Weights of a small transformer language model.
Architecture: RMSNorm before each block, untied embeddings, capped logits.
Each number is 500 + 40 x the weight over the matrix's rms, rounded and kept within 0 to 999. Layers, rows and columns count from 0. Numbers have three digits each.

# layer 7 MLP down (transposed), 1344x512, rms 0.0503, rows 210-246, columns 384-511
468461481481549531425490464458476515405448531484543513500545478427526474434536522449573418534535539525535616555516492496493531499507498518461459512586454575493516577457440505499486501509479504512400478483535432529498523492473570560535475567443422559533504499468476482503438483489460558550452524466488427482533424500516460491466486470521483493451401571576459477475531481519480435436449
504493502472457485406497548550506467550487511556537552542532440522531524531516553468513448560539511485514496514525509471541437504508499506445493473436522547527516446508449497563495503496550525502494494526468561547584481490474510512494507472541522493504515559518580468463495484497511520512468595503529575416495433505512521459489476483504555515556530576508477529485525524576472496501493
518456542459603481591409507478452481541516473474564452440556517513475518510535528553590528520502450601482521520518487443523466475549526502504523516528468481466503590565454514488523450513449482458487462432455491440489515464524470530553477467496486478511552505500460538429481528442528435471471472436483495491437456476484572525412434547587483510547488536602458485490451504495465449492547
468459517521557530495480465444449492487530511519498480517568458492576465583462587517481541480490468496500481534520545531460466521522484450437483460528473466431508542553462506567479496534530446510521473499553558485505470475501549470502568471468510474543506519473544533492509551494493460491510508532457476501491515520460510479413557530513457545559410532445573569530531546509474494502528
482494459494529493586467449529481486553535456478477540518488519497493449430511521462497521523599445508457505498544468452472481435482500463494525492572460481427435440559512516499533523436512536464430503491554488555444470507452547493513516523452486491503545469529487527477489483421434442503514546446513583529519462496447440537495411439430461577517529500524526495502439494584485435514506
494476424440544483537535546489473460557464491514545398489458440537513462528486522559565467537493525488510496514516445452414393539557472454533477513477452525507529558440443567437472527480465506545553485462492550567528501545475564536462495480543457507482444512486544450473477505460498498527435472446533490484454544494527476574516501541529489546570487467581451476494496442457447488423449
538485504520464408494467582501524512545544456511414486464500485477547486549484458442521492472479513485474510508475526483507513493514500559538506474552487501525510457519450524515550497522562507523484532442463553463476491471460508518454499399489558470508474413497450527497500500505464439540507431451501496532473492488511581500456572501499497503512536535455546471481454500512422571483523
524476505531517554529501506481459535475491512541500496579572522552552517544493520536470491510487573457537507548490407489519556506517503565564414486529552401437471538359525450537530521547477479452518525461500415490525486461475471468482467454517471445527550503543469497625560508548495539569507481544562430564456528496585511540453496535454478485505516495509548460470512517509485480546544
586522424483507506519510473483455499492538481483538467447508552467483459502519536546611475541513539548474488486467476497423481524531525550504496520458440535488500486483501511446494522433493558498496507430523500455548470506525474554503502534448464393510510501506513524417460540522497506548386537531452441490496453520541535557453427517523523444499536494504489536482511484522528540422455
493521523526491537494485484512428541460437401473592527426435476569509542447521496574421533571505526490510505525508486475477529546527474569522468568475498450538505551552475428442454482419511500561509505483507538531540540455542555512525500535556514505531487485521482492447468491467485484572520528503427492478525479457516507544477470473483541495525450583453505507504460496561534507499514
460541447470499528506498554495485441500501521484490579553438453511523501502539540481558521455500427493515524506543527567528548456529441493459518534563461470490507532489507484522466524492474508439475507470530524468492546525473439546521419478547488479472508472525505507603471524462465522560514564479440426562481578533512478441529446382472529460532512566517495517497486459484538556475476
514460499472570499550534496540487609515462479498549533463491471521517532511432477545464453472504480573493504489474567526442480480428594418518532465495507454486442506489444458468505555507539504557472513465502446516583475487492469565404524577490531477502511446450538470578512478472489493479523557509487473545490442535513451424446493529497497423545508514447493537507495497458511464409509
463425571521497536492512447538567515433486571521477496436499465490537458536522456554518535461554420556473500492550492458420513496495483467454540470489490472527479499498469411510467550628459521577546468496527447541567488512527513543506509537504544527477496476489519433490550476532506476554561543460502492495491452539533426499486463502451491482493534534507534431424456502520454516493477
477523457521474499447498460507560537512516499499493454517487521522571513538544508512458394481489494556520545506490505485382543572434592478548519542552467485503539483431475425482462496496504559537438451432522528471494454465524453514493544554523494514536468478448567484512549416558517537510437519523474498568493486535495497558477471472528442496496481474465491504540452507492494562480560
509508526472476492463531553524596522497518492546536453479518445466510472453559463557505473529477467430522502550569508499454529479490488457545471508427530444506493627466457507542544462503480497542473504497484495519562476441543522513460475602450512458527537575508446477544577539499483539534543487462523537505428420533485455501427482491470451471450506496519492533448587533496489465475474
480514612526546496504478516476526494517499480473486542494502531465558545502459519565488475444577660510486450448540535495455526561491480436543467482512497471512474546551445511534526494520446547495515531586499480520529516533491501517490417487442476472548459610491530533440537479554580574527469525526460503552464533542455530457453546601504574470466464445496509535469475467499525487442526
498516514536559433538485476490538493494524491397577482505498474542499550464480475451501512477490516496412547479552537473455452547495538536534535545558476519445492456493498517444563488516565455502487544449511508533451548470475535483514460546517546539521508497562499496506489513477468489533440517500541563505496456517466505490485536497489500429497558414484507549490548566448581445460522
500458511536539547440505477458480486556491540473514508439512409532618548467540552481462475529481514488416545442484566504542529613425520504499575473483529475445454417433536476417531486470412558558537491471515557509477485454516503517519535579466541512523497469504487549514460493561524519470552428534522507469482416530535468504389463458531537502511558544495509514498439445513484517478474
494529475491433552550514479512530495519490523500499449479544484481537443506522547501505515538514400507505457372525579458538514489451475519533458478520518521527445496528488488465447512488462473496482505538453494460540489528510527501512552518447479541398498508575492525488517498498522499515492494506510538590505475521477545466517467486565497524498499568515431422532535515500413486470488
471503491555607500487446479538494477476551580512482485514431516529451450531497526470518502421522490516514530480578477475470578479518465482509547518523518437468594485451540485506549438445504473489442544463431513576475576430523586524474431551498464594521504455524488553533479529498454519538536516462521567440536468495542495559542524528528447564530494515484621511503520493582513573438518
543553454570446387503557450452473487523548570568477539558476458526459533511426540476515475521485435567467527459473462469532468568473543454487494537537484425448484468546450430471489445492446554505493472474544593483527511494488521568505504489493481486497418453521515532515461509465515492476537557476570488544483484504481506487516535507510606526430520481441429501525516527577512531478499
431546579454629494493485446479465486496522532481521529526428459493523508477463400498512436498505554509451480522478501497588498491457491456473465504435502552487513499555471522574550531495399446592564490471501478554504508440502467519578478445458500434481492486494563494490502552567487588465531423426499524477448461478496477504473544449500471542526510512457584509453567457470492608533551
414542475558501427498453479522540498491509497414501513531490493378564485499566517534509496534560507511431527487384496532506458504453460528407542522448410585512436431496516567472470506564521455475526525550517492524511528530533511496516428467497479515510475470455481553473442455538513427498546516419582546546526486485412490470435531486497508504480531533521506523421468530544467490608557
501562438507481506515528564571518560532525508496583523438545475450563503497577520533505484539522571469546515497501482558467536536558452500594463495498455510508470519486472488433556480525486497519515545552453519547503472517578474490513516470546524537411544463480499415574458551503505531484526530477520521489453569503546498461526475615537482498568517454534422455486444452461519552508499
457525499532603505522551454497523579486527577536437484477468545528545465500503542520517513556458491526489473568460443556451559542478477493504456539548516446469461423439528431523460574475500529547494513479555476496505555504545543562508476516457541527594463472470489501481548482482511454497461482542523474511506614538536512547521523459541505483630519520442541473479491490508493514444525
495548486531502537501494547506531503558513480538479477517513548526587497477453474473452466467508507432503491530502494494536522581411506502553421527472482477482461548450521548467464465493563469485523425428486496504483417593554485490467519441448546483461466521458515526467504480444565517488416483546499562495540520507505520485577451558552502521446468586446498468486480501461524502541536
483491526376508454546513486524472500458468514467471427524568532503462539499547505618553531491547493533523457452469484478528519426488518461509513453565553476471459460493458454520506437514476517467529494590543421468467577540468473453528441470558457592537497461534423506476523503461468511528436551457558497455477470546542550455511470496558484490525444584417444460523424579585502519531522
509450548491455507454519460485441497426473523450566507481450520369480508403551549518505473496515485511488561475428504475505518436533486441497579443520525510450550454422489469531523582483508488462613554465506430431520507569487520580523469544480468510456432519514498508515493516527467520500472530519490443483482488497501482501573485502449485471398509480492542555532490436452515572469560
494477464517535480516510506457477561470525460461490458480460508470509456524501519441492508478470441508572565443428519463462529517437557503518592467563493515491467449500456484463576482476435506492523459447535496456569462508512577498545518488444522494486471494463498456514524527471499463427536472509590423526481443480492438507526425520460494559458496546539454577495506465479568513532528
503515520482456522528549498476497500598545506508563490405492417546471399413536486487578557520512544549512493550521464539542502439502508560464484495528481452491484539474520592447477482463547502474491477472484510468547472537463498480498442551555475476578476519451484445543465479526470465520510524495503532478549472501487481512512482551507490517501543473538496503493506533492553560519485
522457527443460479518482531490523542523479522467522514554512523548539504478424420480476532544513466453468494434483559536507522488494489466546496505451478478509441495523545507473484487459433529503478491480478515577502539518488504533472430485525532545491589494426513518526491449521597488436481505507459495564564491528555410493548477479517578412483541523454487453448455488531481479488438
523477467501428505584582455515457549539386499523530508497512478496501422534512460466455574483513470445491538478530504441474461477414563480488525452516546526524456587510485486523464542449531448435514586600432494523481534545501519574436496514512455529577463380505485564539514547595527542463539525478502455448414479531443527579527500504469537480522506541498565465490475457519483476494549
496511434523466487538478514484471512430421524515452449505527458489490502498494563482447584474442492493490445526501516513426482541452459510457532453525462555501547503513526524465541423467429498470541511477506406493535564530468511500449516545562543551510422529510531440502419531496393457487539449608444509495425489470611518453557547445563501553552497563496532498510521513442495519469482
579558502444473470530467477503445399500491529505509463479414528513486494455508445581540533525543459468449481421490543512507536546480459447472498514465506513495516502508446479421491517469489450489562525539479506482490473530428492548515455555579531444505563431516538532517541533447490511519517508428545528479494490518473469522495527465446481499478474515503515521507541533491477575469473
496535509490544441496433553455521449418571504512424497503465516491565479453527493483472483519529550577444511511538491548473560578577523518612480429482523472539535528487546544590502502489495477504541465506474499445516456496448506468539465508546606422485540464552524484495528457527470485532464507463521455515543563500518546509459562415503478492492485537530526453520551520496425570510508
563518513494462518564519508487465506486534544436520466534524449475458573459496444412488536487512486513508524516503487507435479505448490485515499480500438552535425445499551460462475465431522537461537543609470568514451505523532420549492442525513462530498518482446512545452547569488541440537493494517501541517641521499516569543537591503519469512493470457460476590504482501449441526500491
549562518504519539558519559479361537408459524523554529430541451550478496490490581437517507477524518503504562516574470523547479421527481471500483486532464479468581464520514428499507523446440519536457462480505521482469413526437550494505485500564554516432517556512485502531517441427491472492491457532534484466473569469514507460499536498500551571549553487519500491497549520488491518539553
# layer 7 MLP gate, 1344x512, rms 0.0773, rows 211-246, columns 384-511
532526522497466488486405530502496564510579606542475536458452502512465505507494486494611514443533536519418466510500522513451463493532469484546529523506520515419513483550451449489429457449505501509483483485437468408499480520497514503567476530446429486510559529536547471472503454555487493509532564525493509477439472579500507527502539515496553488452470479501477447526447448523486464550448
519536409477521517513545541446566486521546496469523501434507432461530472533484516495504539537529456515574504534487487518564488517523476498476509469522508475501458469446550449521524532578585547487497513470502547474455555588539486460482472480486452509505537449458488472564513502470555394549524509470448474490452472550440500538472445608557514469524527470601496585482504458482527486522521
476546578503568562579515494523510547518427506453459520494544450453456431431456425548512510548471533601543534478540520503464455533484400509513444448454545480569574524541498579470518463449499498467469474496490491440478468540480479520494558526510491511497548404540545511445478515505492511477483491469496594554495545493468571517496512490540498479399565581450460498540566520593525503483485
487472464549534494485436517524450517415533551480512503549564500507510541412504515451452464536486412534400573472525450502509555463453496528468472492462533468507508564618496394499458459476540464488540552512504450451446563524510429500421498531542452537448544491455508457499502496483547437540463426524483428464575508517446469398570492548513523484486511512450428488531458451584480519532436
476446484504492467490510458476507564527469526459516491578509448520433540486428522526455495448450542526519527492546528502450508458530463497487444398483536462525485542507557479576510467503550516528582483511444520523463468438510482511513545482563528464475462571452550565513472534539476475453524609519477567541451519454464500535461519395556501539527523424545511543540456517485532489501525
484423499529503523496487456493489547561471474476606508485513489541438502543502461533505458487449446462519564609491559473530511581455466511553496565495572493513505522460503507475524518471522533483508506524490557511489529532574474466544505503455539469522500511470552530492474541527518528471504442509532478521459498538425473516554493410542490459487441508461479449453551509565478536459475
493442586447542476539540542520478456454588527505487465521494523641476454467581539477542477462483529473501465518459509481517479565548460477562532502608557527509548523465574448431503473472520543505484517493550496508529429602483468421526460533521513511480483524472465532428512510505472482506478458547525448488583482541459531486464450536566498520454477532523511434482455469453528502503473
530554530559508503484505523541538541493484588482480485537515471491457470513499457416427536517507509488540484451434486440450533498498570507495528497524422471519460514522445615495524436494534502463500506508513472476591471579495506509451430555484467579483468501577474536508491473505525435511564454449543493511513430431462424560423426516559540452497509490522545433600497534498465478442449
545487501568492496445501531451551440502553531527416518522488505463413550545451456471485476482511479545460483539465485482504469499549525525529498504492532478587483523551482441542503551551481500480519571480523506433444426435505488552472574521419498586525479485503507463493525571503504487480544527522479493530477495546510463502490492548550511467468477491494471496516534556518469487540481
460463535485471482502543450428549535493512492568485466561461504536441486505431530542467504517484547513523488500488443590419536487463509525461532494530488547525520465555503560504500539520515531525469497476437463520569500540547445475419437499511465422564427486515522497440520488486461517501462471575428525513512485588531464485488498485595484456489533494381520505527514565505464515510531
417495445525467457490504518479455537486496490521558471513534463523464530468583555483508463554466534546487560535494554549540509435524524526537515503530543498502579525463546484524539553506491490532450574529474422439470472462542464474476549450452356509486488481464531487471536553519502496481420486463509527536494532526452528470521498461466451564489512555471551463580489497528501447504497
512497512466538515474487499518521403513456518527507496518514527524574562519484522492543522504517484405468473471529563442546459515485470444484480460543523530498426480411467445491530474534521550526483527505503485525518462477527511560530470498464471539490495540461508514523427506497465444457524501466512423545503467506527564528483476421511517464547585565510494429466445525500542467522538
492490464436414493522544480511515562542539533453500487527514606480468527535509462525533482475466499521502517471554499487557480442489458538541501491510487452469524540542461547540427504479470595437534418447525491541516490499464544532503511487500565501412434509499506492515465517505410541457526496529454470546473465547504531463492506469485532538507492502515440563465545600485487465479532
496533485484441503501538512459491542464426555556487432504426466463590463408519578464540460478468533493556565478476519509508536515484499496477540563525520513520505484498458425519519451546442512462418521475515499482490473499509443510480512478539578516476451547530452511503451511476507507529532550543459578462434479463421514464511526454476461549618478604573465493492535415531467510515481
493474519464483486510478496465475500480444542520593474541491560510499594481510488485524532499488541497517486565605501502490510478497559417533451458561491520429496533491468527525542554467473476524433510562574462531434535511554558488487474491491495532567413507539498548456521510551505539460446440543517475497483480465521511461506492488501586513627480469471508505519512527559501513533543
492466467538506546507495445517469534452505520562476499501582502503487507461500443503464525456557530552548438518529474506504473514508549466499495520524479437502564513491521450489515521522483508546463552455497556491545484580509483439563554488490471493462504459453538477490466533490482483475538553479491445571518530496479462532598501550506547499539441511454537443512461438511514533456550
492554473535493477552499453478467457453556452452464500495485546516527557447514509509473472491526506474502459572553468492537494544507532500459583551449485464486481527536467483574514493427517478544425523561519500466597468521427524481537553475528489532586510535566384555547542574512458516479511544483548493527561497495457458473559522538481534468542540558520471521424441545466505485591429
479517512520504563500509457426503498519495489533508535504511570502474569558552516435488498505520442457450541476502505628490530462504490500477452482490511501435547509504499459448534490524524498528513505453537484512443415484541483491490446453499526554506445476468574521561490530523473531511487543413392559440471501451513483451523554555508485554511623555482535516434440496483543512509482
524540418562531473466461488547514492499562453464511512466566546518488514509468568465532518518469391528552552492513571536487462448484463499523526523526510472468545407486504430387476527569511535466474491463538465493502452517454495433494510512555529471472422481611510546474505450578555513423432555528445513534510459462490500487558496589458572473589501523492437529474373482577518426494484
565437532476485447519464448465499528391394499468480535498531483522525441494496486495448474421514519436536481562481523452563532547533461510442554425515470563513490568478451540469527462508488493417498476505511552579473456483528470599419541475575485614513464518521499545535471534545530489518529539445511533546518532465507485509488421506530432526485505440509549552533485591506524500472462
510519510547493495524541508483462511522429563534466581478443480505519531495522510553529466494514524521486527536431493528468454530513505548540438519479501498581517521456527469498516512575492509562483453595476382489527568504481526476512520423420434474527487539556489578556528553498454523470460549485590492484560549438508552548524511469504573445469489563486449489481505528472475420492558
455506457445567499480483579502537465475429537422541490513502537450440573438542541484425454408499403530474519452500533548523511556477505618540474572554520508489461458483485486531468532543599527455531453495587573509538504483466530500497447535509641602549446452527580469477493506539463556499517535553560467511477474464565454490438537460506548500525473493526491537471487545503490472544453
541492435440518438496581579522503484429497407527547471497481486446434531477427492532453514499471487457485535473471482538531459489537548493442417473520545519498501463548495455532499485510491526451513360464579477562507456554526510495502491466528504512483504542505500475494554522522505383486498497522489455500466553479585499478513499477493519441469487586429490476521480397473411494510483
439428529517524474541473493538475548548447537538564575587564503524491482538556538456460477505526524510487501512525520520498559552479480474571474517502489526567469477548522435537523520517483533507423487492487480547506539541473471539500506568463474510461540434552455459441482511453473477515511502559647471531459486525511519475475501456501448512520525518494428538486526555529540421429527
420472489491416536527460532486507499521492482438485469453473467553517489555502501544471471513470509496510518488502480579453522465465543547493460615555526518475430491514532532496494565506498547503513510535521482561446483498574409470528512519466484533496503526519441456482448518435566464539496507532447518554494469474491515531473524475594486492489551453440446557488537558477435517487459
469501493536465478484505496455420468490612515480477531573527458513534623457508442507510433519532551481622475535453419564624520444467486524492526453527482503484573567453473529529517463494466497438531481475548504497465483459547442509457485453491530514489510612498478495449495524474534515500496459512508493460535523540533480457511517569486459495512530610471550508444459482473516526461469
507466423520509518527434524492451495500524490541526550458468464546515548464530453484504529523420488550541456537516471511444554467576512515533431495541508463535574538427542453486493465520504490456468525462400500456477530503514505422567495496521537501527454482483540547575509496424374545519526538522473487523482501528486466507442458536496521528492557539484529467498480475474468512518478
539439512511534487470494486477502566521464572573443555506457464491557483482533508459443529420473547529446500530445529442518460500496481546534436415540516449505510561398490521449418504517516474489508434486486504424462478527455426488470516425494559579532510473529554440497513599540548461464508515548454491606474467474484558550516542450562541513455401523533458528476497539472437494482450
446523529526504552456595473516492570438456499504477470536537511483513486417542525529498517569421480486428547508511517506482445545550446467431460438491511542512499516462525507506477453471514496461525529576526465445440492614502511484476510525475560463556520523548483552505499467533469455550530503507511448455583512546471569479469551453511544518484496536513533481564455420503450499547557
517522447481509472444464502450511463473588472517487494444488445640461554467513504491527536432454447561524513519497427550547515504487551540456470533505451544505527555494521542535547512479477464545547527534488459452489532526594533498532492506609504453383471493437514504455527492447507515501483549506497490507527428466523516490509582572383507490500472539577563453506420486510461451541493
546508549551406558464507473407519520571518396430523503550550469435536573511444509589563466519476484402547544452490510476519473460513469515492426480458502515496568482508422506471476484594480484449529449426453495522544541560518473436496501518502564474484464517399459549455452571466452467509509519517567510439480468432570513465469535460475549492525527443588483485510551511409516577550472
483502531496465448508499481509493530463522541541483467521576495488475530521396575468535519540490536485458467531440490464451478451491538542510500528553573467452465504445476491485532559492502564418496498500616493476443553522469497492422536489580555530485468510464444440495466484468433483497492524479579546543477509527526520478466466536456496579511448470501509485517521526477540477419590
412462466515449503464524482528515439477546418516482491470492581517503536556475473529522390444517491496512430490474548563541513489481479498534510486496506489449521512534482472459490481528475511531572526506557484479515532425502528429431476516495516491459480450579453428520498456526525484548447490517454517509473459529462513494479557527541470427505552470493501452529488507488514534484445
526461496491457521507518472512473564562539564531551468516524497577494487452456594389514512497513436502522548505506607482440492507506529436501520572500522540453492497467544541513515511505453483470519529475513479508401514526524532497434488437540497544528486597520553515507472516512513480490494464509526502521540434533555521462517504550476509619492464579494503494501535511438509500507442
511523475504486515501512531491534450501450509486532510456534455483495452495563489496501453479547502567564484515489521518425546526533468441604548492513555473582476524487523498442537429425557543495512534509511563499461480516469480541548476487496479550538468475522563493479438430465517441490517470529463537552562480548544467509496506545518588551531422487512476426535483533436425480528473
497514455461478439498452577554436482420528481490488538549522470545414545460492493449512515463563516498512524449502450490597472506474507432453539430472529472517487466536509504484476503507539509499491474501512548563595508532496550531465563488556493422478516522519437461507487540490475608461552527547484485470549513495549503507510515478533468520517541464475523524460492443543497573516543
# layer 7 MLP up, 1344x512, rms 0.0822, rows 211-246, columns 384-511
526500419431487545510516521448491493528526467473470483481462471548538504541588507446453525468519519522505491472554524526452552503484533517509439491507556605458456517452562517468481511483475496502503513399495459515508445407487451448457526454572566530462492549454513448419529489466573484438517473447468515516520526509451490557539566466487487544472538480431547515446514487437479503450586
543491522537480485482509547499534514496517553530508375453509564535498458498524565539489556486551469480604458455513462544510474557479448446458454486503590454461509515513576549456424520511518527480401540490442487519507475519493492515457527530528507515516482465525498494547537473435484453604531491435507518535436547565525489517481433497465487513481476536537544490512534487470551449545409
550496440511436533475496480423527446475482465542576526474491586535509539512484526540525498545525483543545437500439451529457498502479583396487497516472519422460484475496454499447524579474465541509454551515521515542537557466537530544431560487552534472568536450494536503452428475482499451453402525411527432549463477439512518479451486473594475484550534460453494517516459497514503444435491
501494492465552415510520483491544494508534468471568489532495458529466513458456524591546485493476504496470474487561463528485561527473490547480532507512529509484434556464487500539501447488456429466487567414464428529505481479470488554527472542552539430457415570500515535542448529410482477528529481569505464459479470479445540477566530489473555529589448545493559507502484469538552428550516
492474502467477502507500505504526582503495489484500528557516511480552532464495449500514508491545501496423457431473529542459547527469506460481519435514464523549573594509416517484553489519487505447475567545544451481481467543472540469500410447423477474452487603521524425487494522493446525454548549468515501433485490464461523537500474561553494537516487397472478465479521509563502501513432
497544533480464528516475468434512561522522475472561470502514489514492489433504536460462545493518517564454494460474482513511536496540467561567486469524526496511549486518538523542515397529515508456510432517581508513508489538462470517556542459551547504485486499450469485516489501519518539545489478485450476458448481478479514519560455440531450495527568467514516527450491521495548475541470
535551494458514578514557518526533494541487515563485475545509524486485519436365452440485482506504534452510524538497474470540473494447488510522445509455550476477515538479545481511517485515520490505484525461458605490587489485507528537520468541490556455472376449506489430527479463517444595553517480593472483426511543515508541485513479455484452496502554526510557493485529487528490459452565
502481472443538507483510515480537486537561525526511480507573540466518526578514479469465533495477529530505535525529524521544528487492467547548511537497520520542440443536581448528446558509529486444462511487500496488429469507513521457529403458462488493489494511507509493409487583500465461491516438537521456464493568519451451479465583459609446489525488456471463507447485442526540549480456
485497601527504459507527519440500559464515448519444519521529559473476444509476479436463563499454552538525565502505555543440479396459428524481564483506500488524508489519507478544483510466445498444465459513525432509520517591586418523517504444494560499544551500507518543491491577437519415531515487542623505493507512459507482486498512488384514481496442501493485511587511459508422454430492
511490460533488504446501572472509528471604566497473478494528457503434537472497459575501501578531505489476470453438439500503497568521514480486518507515473418551532537467533478533482516567423475523501494521485493523470520538459470480569564566541506503520486585497545482487494556564498478499494520524553564492534467439513501461532476499500529513464456510525464566527498490524459476474534
589525520480460495570533515426506490469525539475450561509490473498473525418472529464527538499484482441483523546497471499462476570392493507537444444421468440469518474474470539497485505535483545456526500446472522439468513438528478444507517431483447465504540493561552536482502510568484461471411518471517505518485444495440472621516501551461449500492466511481508458541524480577461502545528
554541488471543517478465526546551522480465420452503519576461490519502492553501471461578475479485438421517513479506532512461432524471438544574432523507506484524502416511452514437484519382474524465460484452482497411489514527480580436515468453457465530451505456475544555512514509595507507472531543519453524531502527480473527496499518548557440527577552534390501530557485526615494483468486
585510560550425469521444510523565502475448518497495502510425528506499482479425497499543473498543430542462480535517505526475450398488441533484542506445447548464494531545483508486505526489531479550597524430486504490491575544518524552510506504465481481515541417530564500504471511493558595523557526475476484517469535405513465553512526472477456516488545442509584488496436541551500527495492
475529491530493432485512504491464525467511526514563580495465521511527458453502542477481529458555507531574540509546560548557473565524452440460500475532426399487526481520468484457529525511538561522550519487470509420546498520498498502519522499507504479520535472461454546522558485494513562489519528543557494507488538498496574493462493510544481439448516496452534466463454514506519605490474
499486491535497515473504556500515551488510446525563470526568487456553567494542542465513465523582520440545515515469517528519485447562552490517516476493584536533508444547463492419483463502464485488474520456495439587471449555473473569494481495461438485523477498426502505464477447603523520522444526451515524534488456516478596523571466508474472516513517497524411425568561497530458444574501
445455561417537465481494518419532500507535456541586424485461544432483548483473526570561515448509480522505533508503488410519483470584507457541486575494519523548424452519514551530452483531469540452487523550502543496499467478516416541473538439449463555486498554490498530491518516484517521448448541504544477431482541562476519535519469496475529517476517471558399485537570515513594519462528
485464433502477484425490500523426503412541450524503513472451490523511538400579508456519492476462454475471441568502500463501563532419500548433482474560433499562512505516451520512528538531517445422519466520505444516539450414471484533476514528479479476603497459566479538527484464478514481482428482534541474468479492545488545445497499531478540471501551540555567510452473575535480530514533
488523538505577518520459516527550441502544520460475519459528469552548470429494553465538501466423424446496494475463462549480518423491479452518505490470428528513479511477476508491524421541551534506441462494522524578506521512458579485514526508513567515535488489483533540442507528484485433523548532528512525479497452439509469514514537476494501463479428478524409555541451591530508479496542
533428521455436503458529486418488501521494518534508541545540480500445408492508443515436558515475511495488528538511512420486478569527554463458473441490488525497501502393426504527469506467479507470512516553545541569511487539534564517444493521492488475481551633531483520472496498473522475425424550497451543467453600532517462495447559556477522489522518485491590492389507505499498564530412
528509532477487501502527499537484514557528434495486513532539479490517462477507443516489428490455549530537570513437557469507460470545453430512489470441507503468578575457490517463528505519526507500496496531478437524519496540515505524458501525513490479518463513470481567514475544534565566490495544551537575473563483531497519517466444466490524511502487543561466527503469527487523448506433
447530509528449505508485501495512478492464473526464543493528442461488505551561454494483493599547482437500561413485496503438483526515414498511457505484464420552487539503545510530414520531489529537569519569442528514455468465573478468553542462463448506473509538565464531448504511461515549461528494507491496492435500525509415553483515513498488483553487383475490462485500470516499565435518
481490523500480554473549581545448520511457509435496492506533574661513492481557505472506491542433497475505443545523546533435518480480497548517483552486598458524509542475426499485527542488509551543585513525466499427469556554520518487550521450535569462485518492511552458444522417498492492371524473476512577490545497501561536528512534589541477447500444480453506462492543534507511498562519
463571419465538513540497483475507433444524490506563461481501430510469515582474542517497492516554566530466480553530489493497433505521454502518471513495568447513515490502515485536463537504444517510473491519473535535547532500459460552508471455503466494484470499559475468464484481427451483473514513479479479506532550497537500492526474562516510483483479494477496503563461407415429484420468
575575495520504473474552598530501524589586540508542453418545471429466496499495537480583485423511514428456558447503461486516503593519518465555509439441502498544482501533512537441458490433472483445432469429542481459438484571484504568514543540497560527504510529545470488576530516535514491504497528532459552471456531517426498445443515499493523450477518545510521518451534540456474497512498
524538564567448482572519539519538515377453538473516434517519512431445467575538435510481486429437461543533550498533505512490485530489560485453471483488446475483492509560508583520484461487515497497495513469497470492534636507558490425495411537509497489498500446545502482458503528549537529492466517510506477471462479546517486484512553537525531491531490560517470488535487509486496495480469
465507556502521476494525534510570401535539502553515513547502496555473501410557534560459455634447491528466513548493512515550524490567457460498460482478522439478519518537551543507513498510500474555568468531492500574499458521452522491454500533511534472452542489429485527575426511400454480545503488460490494474449494505443511541456554543515480520528520421449455529474442512448498543528420
475489438432515504447477529501477492465514444526451482484461343537430537390511583483522501527546486487473497533478532543483511536521483516564482533495429442507554457491440523510435467524498480461453437534510474457544502495533535503473485526523474539485530502500541447516508402493454485578517510484516548425507500507515528527564450497525475488481522537437551480492471479518461511462521
534620495479562538493480505530545489412536545549466529472486450476518523439517501484527440532497501454524513585524484536571481521479456583524461469550584475485554481457536525535521509496484554512511510415432501484540492536476529509545500514518523429551510496459500475503493435552497463506531463559513444455550506452488542535527526531445531534488522504474519514506486475477525514413436
520549488511493489487464566512552569482520511528505472459491483503454569464507507528446553461438532543545516475488535568588440539458562570439483451520545559506476471458497503521536542568499482549483501486501533535478521504534493487523480512506564491455488481518588551565506473501539449524495482442504514491456522465529498448477480461555527503498481449485491458482480496524493497548512
512613439477584497531529492469462443570505461484516571511500476517550421489514560471492525479542598495563459552452504501495518493507540527379556477459521493552478460490508476507520491451405484533497503440433546458471542478441483463410483483481503478517533513524561451520538513440405522486502483505462507538474488492417466543505474544512473523478443535487482509503485501508472541446524
520524559511517512497505464541526437488503486524501546451491456491537520511534503496511438438441491459543505512459459528517499516503503461488547538444482410506513501447554490556537463472519460541475578508497625507567491414445475426455446473490485494483528521501450519538514449472480537502496483458456528512501464498514491462477548501499478513519487522517504565516506531560522497507526
547529524513477538488456491464476494515478472496512498517515574569567442512480427481479460584521486518437445506503474496549505521484540493493527600496562512471478515510500497508495474558499528471524560529410441541458516499502524446540430528564532478457523441491464452523549412500486501515536482557498481468437537504488482494525484499511412548572538496539415541526499508479493487484482
442505511507471463522494423464495548589534505501521515485507496491482483418507475545397517534539516506516445519408489526481481413565477506569531505525425451496511542529530534476446496493441501432519481499495515518468504519513447484591491513519588465415588519479502458442574485520499462570468495505472512477487542529560500422500452485478509515477495401514486509502503543485475495443473
542495549443404453469447497440563510455453509579477454468529563442466486380467488477459500462514529500441473531510451518525516485518488502528496463471481545569454451391531438565462475469460495470515500422499491497421424491488452503467467480486518491523508480500609433470608446507510481491498443493510546544505480551557497451403486495549480549452560469550469504471517533550438534485486
455480511514499511488481467522548491451518486537513513484519452432436532436532545452556438463533540480468514510472444540488481504549557480482478448459503540473519503509417491484501500525509441577488487478504552426508447490492437543531533579519489514463478424444544544632520473502511518550483606444494540485552556521477428473540458404497494550494494462504553490489522498441483540482536
482499537551512412482469471566601486482507437442480479534435589500509526489480484573491467511437467462493463472477410476456486515513440492481515484480495537553498518489500529533462511499595479560575489491537466492431515475503508477494545471485533439437506487412459461461473508530492483563462565503562503566472368424509530545565446472569483482460492479561498483468463574465502507502545